Each number is 500 + 40 x the weight over its row's rms, rounded and kept within 0 to 999. Layers, rows and columns count from 0. Numbers have three digits each. The size before them is the row's rms in percent of the matrix's.

# layer 10 attention query, 192x192, rms 0.201, rows 184-191, columns 0-95
118:495516438554472464524504480509508500453495437534481499473562409482441559461487492473551540570518502505509523495492542399468490486455571440472458504481417502494506537532498547546427531580530471466509551552505522552530491440440549532582541556477446502466499479530511518492561504496580462488
117:521392461527494508536526477573523472540492511614454524474492527480559598424483433523519473528563603530458562486510497488466478495592463497423539503494518488492565519387458551496538476484446500583486462507464510531533413415490455558482471475543553502522549491479425484485513505494514446432
115:474521459500496497486442476536512545577509535528525483440532529494502492516542476419460466469502459438435497484471508460434496542554493482445450442502514479474502477486507540427471513527448465520478446456498444489579490532468517478493544448536567511568544479486517478426452488542485466511
121:412592537521431520489485529498481493544491530516504512516538549496530525565483488501520458427496484567570508442406588512556432515486568539513561496469527467505488470455548491509473415473515445456532504491532473450489500507512537559436425486505501562505570504522468463481503556420520478453
119:486445502464501598486525514489484428524567482544468488494475475512541476484455486531469503513470506519549497480536429453523490433488482464547490517443421538470526508574480476478459430485450440504525557547467504500535449523455453529547561525506559485448544476611404498554557469466555471492
120:487478495544512513463564480468488481504490510492468487514474511530526517477442527523501518487492482514501490511523439489509485595496529480464534496448522510509444496478495487502472481481520545557495502556451493478524457506548517580516512480481586514540471577430560596489544480511406474536
120:495482515540457498428567508492475505479511469557443503444509545464465470534449573547448561558572437471501437511485472504534577425500502442471517485475426512556440500532485487482480533503472464538474471584573514479606435515507508472537438522493507428445508554455514453557568526512436497440
117:494498438560497500461488506448488538470430486539508442484460513520527566518495462503458513507474473448462584573504503564549482481538481413471456535506500489478471513517513538504507422507464608515482467545473458451541559491585496517559490518506538516519552450487507474507495388474541509501
# layer 10 attention key, 192x192, rms 0.204, rows 184-191, columns 0-95
117:426512473481495486577553476525493518602461484472554513459515532484519504457431522438477460445485479537483469507451472446494465482510566483452414497562500482553489513557492476494476582540528469419534560601574551515471472461466535476542470490547468526409494446563490490519596483566513518532
115:561419466467478505521526461505526560533473488470483466514541463485537528413531571492511510539543548466488552507482525516455521551505448478455441523461562487493498482420542477509548530410467493564492466520444498511486475470523433529521455453523492520527530453454435495490542533523430468515
114:498518483556470488446467481536497549402532494593525512509504521513468496475420507516480521415520471466489445479465506478468522523461476424484443496539473504473539470535522562430535507444532449457451471397469457438464449519468460508520519539559498524508528477466485527480436490537462439524
117:442453493536467515533542508534517554569509505569489497480540564556490493536502460504567480472478521483571417471494578457539452498492546475496490469462517448521505530502455564524417402464477481527542555554478504461589476538556529525450453455507491606519645487515503505476444566449497480456
115:477602575460523562498469496493521433453439454481536488444531510461493553461564522499501537503506471488526520508490399510538417517506517487477473508453485502475482579527519497486481526576518471484493595482436484412478495480446439508487508500508517451465548443517435523486508504533531470466
110:472471475556433529469532493482526498495479526551447373580526464464546463496477507513594478509550501530511511499539508515509506599528545537523556458461514497476452502527436497548520469497511514523539529526465491467392504487503513465516519565424501557557481471429476556503484520461571522529
114:495474508489503552493525475575457502469451515492519488523498494490523463510519485509439500485510477446441485549477514576512537450514521483481558489461514492445530490526447512489498608507505539477444477532517483476549453418544520430492441511495461489540571453411539500597545485460433470453
113:500500508523520483487483425510455545490461470482538464421533477508543589527447548541453435489549527484463569559453543590476473399483545522451485551462485514508523522478519488483560451507462571529457537533526543539470503468571495544526510577537487435522539446427472502504426403423557513528
# layer 10 attention value, 192x192, rms 0.261, rows 128-134, columns 0-95
111:541516569493459502530553517436492456519501484560414470514547468395602467533591488418501416496463491461450414537509509492478494486545546478477522555538507440462475550468499507489495511587504358484479527537465467504547472480472526452526560556502467549510477536443512471442507433505514526511
116:498455498526515558507462479478488534449481467520462524552468432483492484463519491532436492486529404497478524485439514523537543549412453556489496509492522516426552556569461492520527527533461505462552423484449454445489452529448485472464483543503441492476498507615568494528494471496595476505
111:486474507529599555466525501503434563449499538515492475496558567496594494597533451553487496493512476471479456560520465447528465476455520420514422516483456487485499438488460547538502438481443456471505498513516496496458545480499553496471567486434499460464456500478541575519496468519540474485
120:481443566493518487469546487556442464428513551374531484506528490531464481479490485505535494467485546483439457507514494471586478468530469466487450503535430495521487488532531556534463500531486558528529574485528529521516506462528509542531501475495561409491538492458482539504515542473443545541
115:587525460520525559441431469510525518499473533560507482488511460496467478486522497608491575494488500496545513486492546588572523418553461531402499506543493568507433560473507528456527535533468435501503475511532584469441551534483556516489529470449563466495529517466458519496536483484614501510
122:513496514516517495471454498470562536423518508497532440483537479517475483498530442425507487540517512523531540473529439519548499431514471502483461525543479443486513512495475527439564471547537481492534465553543496430496563514475477439531511524550517536504564521502608465526522533512495491603
107:473507509545448532414474503554474461477528548533496562511440437536413484507481479561477476463624550531514516506495503487563513513434458459530476505542484551536473504483519500509582557537485475422554518518552467526493467449522526562486501574470545505464464531495453492518488462459449498475
# layer 10 attention output (transposed), 192x192, rms 0.223, rows 128-133, columns 0-95
109:500456439507433522456453524481549456549539530505461462427457453511455454469468449572561444433436453516511573490442478429483526543508478539431485506465513510520476526512470542561497525483576525467521546467575537558556603449492474521501526529528503475428547443502489521567471545548506454524
112:501475452511459494558522467475490514514575474508526476523505520430444491484368489401612556479490457458492497507464453526530482499610540460478465521497468571522471475456532535488518495502484507561490485534496524502578471506440474487421442523479552506534427507497448512471424441434463491466
111:497476497563468442496490443576530506520477495515535533433425479512504517493507562439455464531497503454452520413467502569445524538549488495492495490467518468453509525470454504471550508486528535510504522488448516499500513512526524499473491467461487530617503522521507467459494460517486534497
120:551532551498589500507506498510526479491572440531515488481553392528519434477557450533379482500526441500494449491450458546477527513549478520518440489485537508536514492524532509444484477515476504487459509490503493546516503535505380439490515494523462528557494462534539427440502455530588471477
112:506498477531465500472535561529614478516501544442462512510489574530475477539504556442517444557500530487482478497537472481516486532482426503552482543454457499406469482473503466462501447482550472518552477455514534542476479517437484478547511495503449540456517476514462492474549482512499450480
118:487522538529459478499550554523471523560482499492521487490433489409460516463641522588507566550430491461515543473522450529511511481451603478511499500461540559462528476479433495509478485504467453514476472466535494523494496466471460507499538491499479497483454494493463452464429500445496514583